{
  "positions": "learned",
  "beta1": 0.9,
  "warmup_steps": 332
}
Each number is 128 + 24 x the weight over its row's rms, rounded and kept within 0 to 255. Layers, rows and columns count from 0. The size above them is the row's rms in percent of the matrix's.

# layer 5 attention output, 160x128, rms 0.0465, rows 0-48, columns 64-127
size [111 109  69  87  65  56  66  71  56  63  70  72  94 108  64  68  90  61  75  72  59  62  78  87  73  61 108 114  78  48  77  73  69  68 112 503  53  80  88  85  63  74  72  89  53 100  62  73  69]
[[159 145  92 132 160 162 119 129 104 126 170 138 109  95 110 105 127 154 137  97 119 123  76 115  70 123 131 118 155 127  68 108 144 137 129 116  92 128 117 191 120  53 151 121 115 161 134 172 132 118 177 119 138 127 127 128 124 128 123 160 148 109 113 156]
 [123 150 113 178 143 143 160 175 105 110 124  96 187 126  93 100 156  73 123 151 153 183  93 131 105 151 145 151 144 152 102 140 101 123  92 156 138 127 128 106  88 134 181 120 137 135 137  83 110 116 115 107  95 169 136 152 147 176 102 129  73 139 101 147]
 [141 111 133  62 151 155 125 152 124 134 155 171  78 124 140 148 101 106 153 107 102 129 143 104 166  77 142  91 105 132 188 121 141 161 126 110  99 141 139 138 101 168 128 105  90 161  86 132  96 140 137 154 147 157 191 151 153  86 130 131 159 112  94 166]
 [139 101 100  99 130  93 117  72 158 140 152 116 144 138 133 132  82 182  80 118 132  99 130 137 135 157 147 139 114 106  95 148 134 112 134 156 135 121  96  96  90 117 106 160 145 112 109 136 163  94 144 161 138  82  95  96 161  85 152 112 160 140 122 112]
 [128 102 149 102 138 110 107  83 143  99 141 122 119 161 129 129  96 138 141 108 125 113 137  95 106 122 129 121  88 116 109 105 132 127 148 134 114 137 143  85 129 211  91 172 108  82 141 107 120 149 161 121 158 103 139 136 116  84 161 138 112 113 123 130]
 [176  66 144  67 149 118 136 104 100 109 156 131 125 120 123 121 134 123 106 148 126 149 136 118 178 160 125 107 105 143 112 152 118 119 150 138 116 123 118 151 147 111 133 102 145 114 146   8 142 106 135  75  82 169 108 122 105 193  99 140 148 105 138 204]
 [124 118 121  62 109  70 136 122 147 164  77 117 163 152 118 126 128 138  98 123 165 145 183 151 170 160 132 130 125 119 182  99 118 117 123 146 129 142 150 101 110 185 117 154 158 147 156  69 120 141  77 124 127 127 119 100 106  96 141 108 161 144 126 127]
 [114 113 116  91 142  95 116 116 153 138 155 111 139 111 110 123  83 178 140 122 137 111 140 113 143 143 121 136 139 112 112 122 130 119 153 118 132 116  96 130 120 133 152 141 139 168 153 144 157 117 125 113 131 109 122  91 147 116 129 140 149 118 156 104]
 [ 77 114 157  94 128  70 120 145 120  84 145 120 127 105 127 126 122 119 180 122 115 121 125 129 135 107 133 131 123 123 134 101 144 143 162  90 119 122  99 148 150 138 133 119 137 161 166  86 146 130 101 111 105 157 117 117 121 130 109 143 163 110 158 140]
 [127 166 118 136 148 170 108 155 121 179  83 157 118 116 121 151 178  73 154 135 113 141 161 146 147  90 146 116 146 172 176 109 141 135 121  82 119 156 182 158 158 154 137 115 119 161 134 135 123 179 115 127 161 117 173 163 140  94 126 143 114 139 159 130]
 [ 94 153 158 189 150 162 145 148  96  85 143 135 119 134  92 115 124  32 166 161 128 156  91 113 110 109 134 128 155 155 155 136 115 143 113 114 114 113 130 148 119 114 136  85 109 145 143  82 123 122 131  92  94 156 163 137 129 160 101 154  95 121 124 143]
 [122 167 104 172 124 106 127 156 101  87 148 101 135 109 125  89 146 123 154 123 125 144  72 112  86 141 122 116 158 118  85 100 130 123 146 127 107 139 132 187 140  15 150 106 136 104 151 189 134 123 146 115 115 107 132 166 126 174  94 163 143 116 147 102]
 [ 87 196  94 209 140 130 121 173 117 149 146 116 135  95 133 107 131 155 133 120 110 130  77 162  83 146 113 169 173 108  84 116 158 138 113 150 115 145 100 144 114  88 161 128 130 150 122 215 137 133 158 171 182  94  86 105 130 127  99 128 107 152 127 101]
 [134  86 125  26 101 135 137 127 135 151 110 131 120 109 127 135 114 208  71 119 133  98 159 130 149 121 138 133 101  99 166 130 129 125 114 119 138 121 115 115 128  97 121 142 127 144 129 167 133 126  98 143 108 107 140  45 121  63 163 112 198 127 108 120]
 [141 156 120  99 108 148 124 109 112 147 177 159 107 144 154 143 102 123 116  83 101  80 123 106 144  66 138  88 173 102 136  84 146 152 134 117  76 120 141 139 116  78 128  93 100 126 105 198 107 140 150 154 159 102 144 170 112 125 128 133 149 125 149 137]
 [148 107 128 163 125 132 149 106 144 132  87 111 144 140 113 129 134  91  80 147 155 140 115 120 135 153 128 160 135 138  89 143  85 107 105 117 165 122 131  85 125 141 125 134 150  93 116  76 140 120 139 115 152 101 134 128 132 151 122 118  86 131  87 143]
 [126 124 131  99 117 108 104  99 140 110 109 123  92 128 133 136 111 143 132 123 119  96 140 120 127 124 113 116 128 121 138 107 139 140 153 111 134 139 129 108 166 154  99 137 128 121 140 109 143 136 137 130 142  94 100 114 101 120 135 137 130 134 128 129]
 [172 109 116  65 122 158 110 135 123 126 150 150  93 168 143 117 146 115 144  94 105 125 124 100 146  86 116 110  96 121 191  67 143 146 149 118  84 139 168 140 139 117 131 128  99 111 115 179  84 146 143 133  96 139 153 160  95 104 131 148 213 111 126 147]
 [114 165 140 145 134 191 121 151  79 159 128 148 110 107 127 157 130  58 125 128 120 124 154 120 111  83 130  94 162 145 156 139 123 154 108  89 113 120 134 125 145 116 140  54 117 162 111 137 111 128 133 116 130 146 132 173 125 107  99 120 140 100 130 154]
 [116 119 142 147 100 137 144 128  84 128 147 131 163 131 110 117 109 110 120 139 130 146 132 110 118 103 157 127 172 117  97 146 109 123 111 134  82 100 111 141 107 106 147  72 114 156 157  78 114 112  89 100  82 156 162 122 100 178 106 139  91  92 146 137]
 [139 155 135 160 143 119 122 153 109  77 131 118 114 140 133 125 130 128 164 114 132 139 101 119  87 100 126 140 137 163 148  83 123 131 100 121 129 110 150 114 116 114 136 127 132 116 147 157 121 119 140 106 168 159 121 155 124 147 104 129  56 158  98  84]
 [101 181 122 137 112 140 132 118 139 119 155 161  83 109 140 125 110 133 181 109 109 105 101 117  83 113 130 111 138 109 143 113 150 120 156 124  81 138 162 187 161 121 121 117 123 145 126 201 140 135 148 140 176  97 150 110 104 101 135 135 138 105 151 132]
 [126 121 138 105 107  77 144 127 132 161 136 134 152 129 145 133 126 129 149 123 137 135 142 121 152 107 132 121 130 127 196 129 144 129 128 148 135 126 127 110 118 142 129 136 134 141 129 104 109 118 101 137 124 161 130 127 130 123 141 125 111 136 151 138]
 [155  90 138 136 121 159 122 102 159 122 118 123 150 141 113 117 138 127 148 161 130 144  98 128 127 120 132 151  96 163  97 167 114 105 114 150 135 136 129  92 108 141 133 144  97  88 114  78 113 139 149 130  81 143 169 145 175 160 137 153  96 149 127 125]
 [182 122 141  97 119 166 106 170 116  69 110 159  49 156 162 133 172 100 135 104  94 135 110 116 117  91  95 129  98 129 151  81 148 163 121 108 132 141 168 150 169 137 114 113 114  87 110  99 116 144 154 118 103 145 137 135 114 133 126 137 124 128 110 158]
 [142 115 102  44 150 128 116 111 168 121 120 109 132 141 115 119 141 130 136 130 134 119 155 149 160 142 120 180  58 135 130 120 134 111 129 155 164 136 137  96 132 171 122 178 127  90 114  81 132 142 148 146 122  91  97 129 134  72 161 119 205 171 118 124]
 [146 126 120  79 106 115 151 108 160 191 103 151 118 168 165 137 137 185  89 101 128 125 185 136 129 140 134  99 128 122 198 111 145 141 126 137 120 134 150  95 112 145 111 149 156 134  89 154  77 131 119 142 140 112 145  89 116  97 147 124 162 144 118 112]
 [137 105 142 124 133 127 111 113 144 100 131 134  88 129 140 143  91 181 128 142 124  94 140 131 150 125 125 142  84 112 130 143 135 105 143 144 141 131 128 127 163 121  86 152 130 126 132 140 180 132 119 148 120 110 109 106 136  90 156  98 179 138 123 108]
 [139 135 149 104 140 153 109 127 135 130  86 103 118 132 113 121 169  99 184 138 133 130 154 139 146 136 110 143 103 152 183 134 122 126 137 122 169 137 146 105 178 189 111 143 131 110 151 125 126 137 161 120 176 124 113 173 131 115 156 129 120 135 112 135]
 [166 169 115 140 137 138 125 142 140 135 138 162 104 115 167 143 171  80 168  93 107 117 160 142 145 111 127 117  84 142 200  96 152 128 134 118 113 136 180 165 136 129 115 152 124  98  85 185  91 141 166 146 132 112 143 163 145 112 123 119 183 140 128 115]
 [145 154 124 141 106 135 116 115 129  53 166 153  86 110 152 125 113 110 164 116 104  99  96 115  81 109 118 119 127 114 106 120 144 141 134 103  99 116 142 173 161  80 118 106 120 111 126 185 136 109 166 132 154  82 126 113  88 157 114 145 162 105 138 134]
 [110 117  85 102 113 113 104  96 210 160 117 175 114 110 164 136 114 191  94  99 108  75 154 186 140 164 116 153 128  97 139 132 172 120 124 125 120 145 116 146  95 131 118 162 148 139  96 150 142 141 151 171 169  56 111  74 131  66 149 128 166 146 132 158]
 [149 116 122  55 116  93 141 108 110 123 119 151 134 125 134 121 157 106 156 100 137 101 161 100 164  98 150  99 130 124 141  85 128 118 183 122  92 113 192 161 147  98 122 120 116 128 146 117 111 120  91 111 100 122 139 147  95  85 149 155 213 113 165  88]
 [135 147 109 167 107  95 115 158  96  96 138 120  82  98 139 134 124 133 144 108 116 124  98 105  86 120 111 110 115 102 135  98 142 138 146 100 102 130 157 196 176  54 120 120 130 141 157 176 163 134 131 126 127 110 109 117  82 137  94 148 149  90 129 106]
 [105 167 116 180 142 112  98 140 136 134 138 118 103 142 145 117 107 189 162 121 110 115 102 121  97 115 102 142 120 101 121 115 149 138 153 142 125 135 137 127 143 134 113 147 125 132 131 230 143 142 166 166 214  93 113 123 115 111 129 143 111 141 133 113]
 [134 112 125 135 128 133 126 131 130 132 128 130 126 130 129 127 130 124 127 131 126 129 120 129 172 130 127 129 128 128 116 128 128 128 128 129 126 129 127 134 128 118 130 129 126 129 126 132 129 129 127 129 126 126 130 125 128 128 130 128 118 129 126 123]
 [131 116 119 107 121 124 124 138 124 164 159 135 149 146 157 105 144 168  73 118 127 143 166 137 122 143 116 122 135 114 129 104 140 124 127 184  97 158 126 142  72  38 128 112 142 149 121 180  94 151 101 150  64 124 124  96 132  84 127 125 184 128 149 118]
 [ 84 187 101 229 138 137 137 165 100 123 133 103 158 107 112 118 110 115 103 138 132 145  89 135  45 148 137 121 204 130  73 139 126 129  98 149 126 136  90 132 101  81 158 110 123 158 138 157 148 126 108 137 142 145 118 125 123 170  89 121  53 140 108 122]
 [120 112 161 108 161 146 124 142 114 116 136 149 139 129 118 159 130  67 152 141 127 144 135 129 170  86 146 136 115 151 165 137 125 135 120  89 135 115 123 135 116 163 116 120 110 156 131  88 125 143 107 104 109 176 161 163 145 110 132 127 146 119 148 142]
 [125  92 167 129 148 115 151 134 102 114 149  98 152 135 101 116 136 104 129 168 136 171 124 116 131 140 113 154  96 125  69 170 110 116 132 162 150 118 118 122 107 150 136 111 136 116 143  43 124 108 119  92 123 173 109 132 145 157 112 132 114 129 147 137]
 [ 91 175 149 189 148 176 157 153  96 132 126 111 135 133  87 106 107  70 114 165 156 157 124 120  85 147 122 117 171 142 122 179  94 129  63 156 154 125 127 112  79 113 139  93 123 163 127  99 121 125 122 112 129 177 154 152 132 153 108 118  89 144  73 166]
 [103 150 124 233 144 114 130 108 143 149 128 142 145 152 122 133 146  91 137 149 124 153 119 133  81 160 119 104 169 142  36 159 123 134 157 129 127 122 134 160 129 128 126 121 146 135 118 117 122 130 112 106 162 145 123 166 124 175 113 120   0 130 163 127]
 [144 169 135 157 127 160 115 119 127 104 102 126  86 150 132 144 145  91 172 127  98 142 135 115 106  77 115 130 108 158 166  97 145 146 134  99 136 134 161  91 196 222 105 130 101  90 145 136 128 144 148 131 184 109 124 165  93 146 139 166  92 145 141 151]
 [177  78 136  44 117 119 138  92 161 107 128 132 130 165 152 135 135 193 110 131 137 133 153 146 164 149 125 142  67 134 141 135 133 110 129 146 136 125 142  92 133 171  99 172 137  68 105 118 107 117 137 127 108 106 115 115 144 110 165 111 208 153 138 136]
 [142 130 161  44 130 155 113 157 115 119  94 137 132 134 135 143 165 117 164 142 115 123 169 132 128  83 122 131  86 153 178 114 151 138 137 120 147 141 148 103 155 164 110 125 103  88 141 138  99 144 133 120 106 153 117 159 118 126 140 126 198 158 137 122]
 [117 134 133 150  80  47 132 124 134  96 118  82 160 121 145 119 115 172  98 126 151  94 113 132  86 126 127 146 134  83 114 113 123 128 122 143 159 120  94  76 120  76 105 144 158 127 156 152 139  96  97 149 119 116  98  76 107 140 142 105  99 144 108  91]
 [145 110 134 137 157 150 128 154  74 106 127 122 138 139 107 135 147  88 100 139 129 155 115 130 126 128 117 142 135 147  29 132 115 153 102 112 165 117 102 119 137 142 155  80 140 119 126  77 140 124 142 109 134 164  87 189 128 154 105 127  86 134 121 121]
 [113 152 145 129 154 184 137 114 127 184 105 125 131 161  92 113 145  64 138 146 134 145 149 115 116 112 134 111 148 156 174 145 117 118 120 129 132 129 152  73 108 181 131 123 115 134 130 101  91 153 133 119 141 156 158 171 126 138 125 149  93 143 110 149]
 [153 106 120 126 129 128 115 119 131  66 139 131 120 127 132 112 143 129 113 135 124 136  84 151 140 173 101 157 110 134  55 147 128 109 128 158 132 150 125 173 157  93 127 122 139 103 128  92 175 140 150 112  88 127  92 121 123 150 108 140 149 125 142 140]]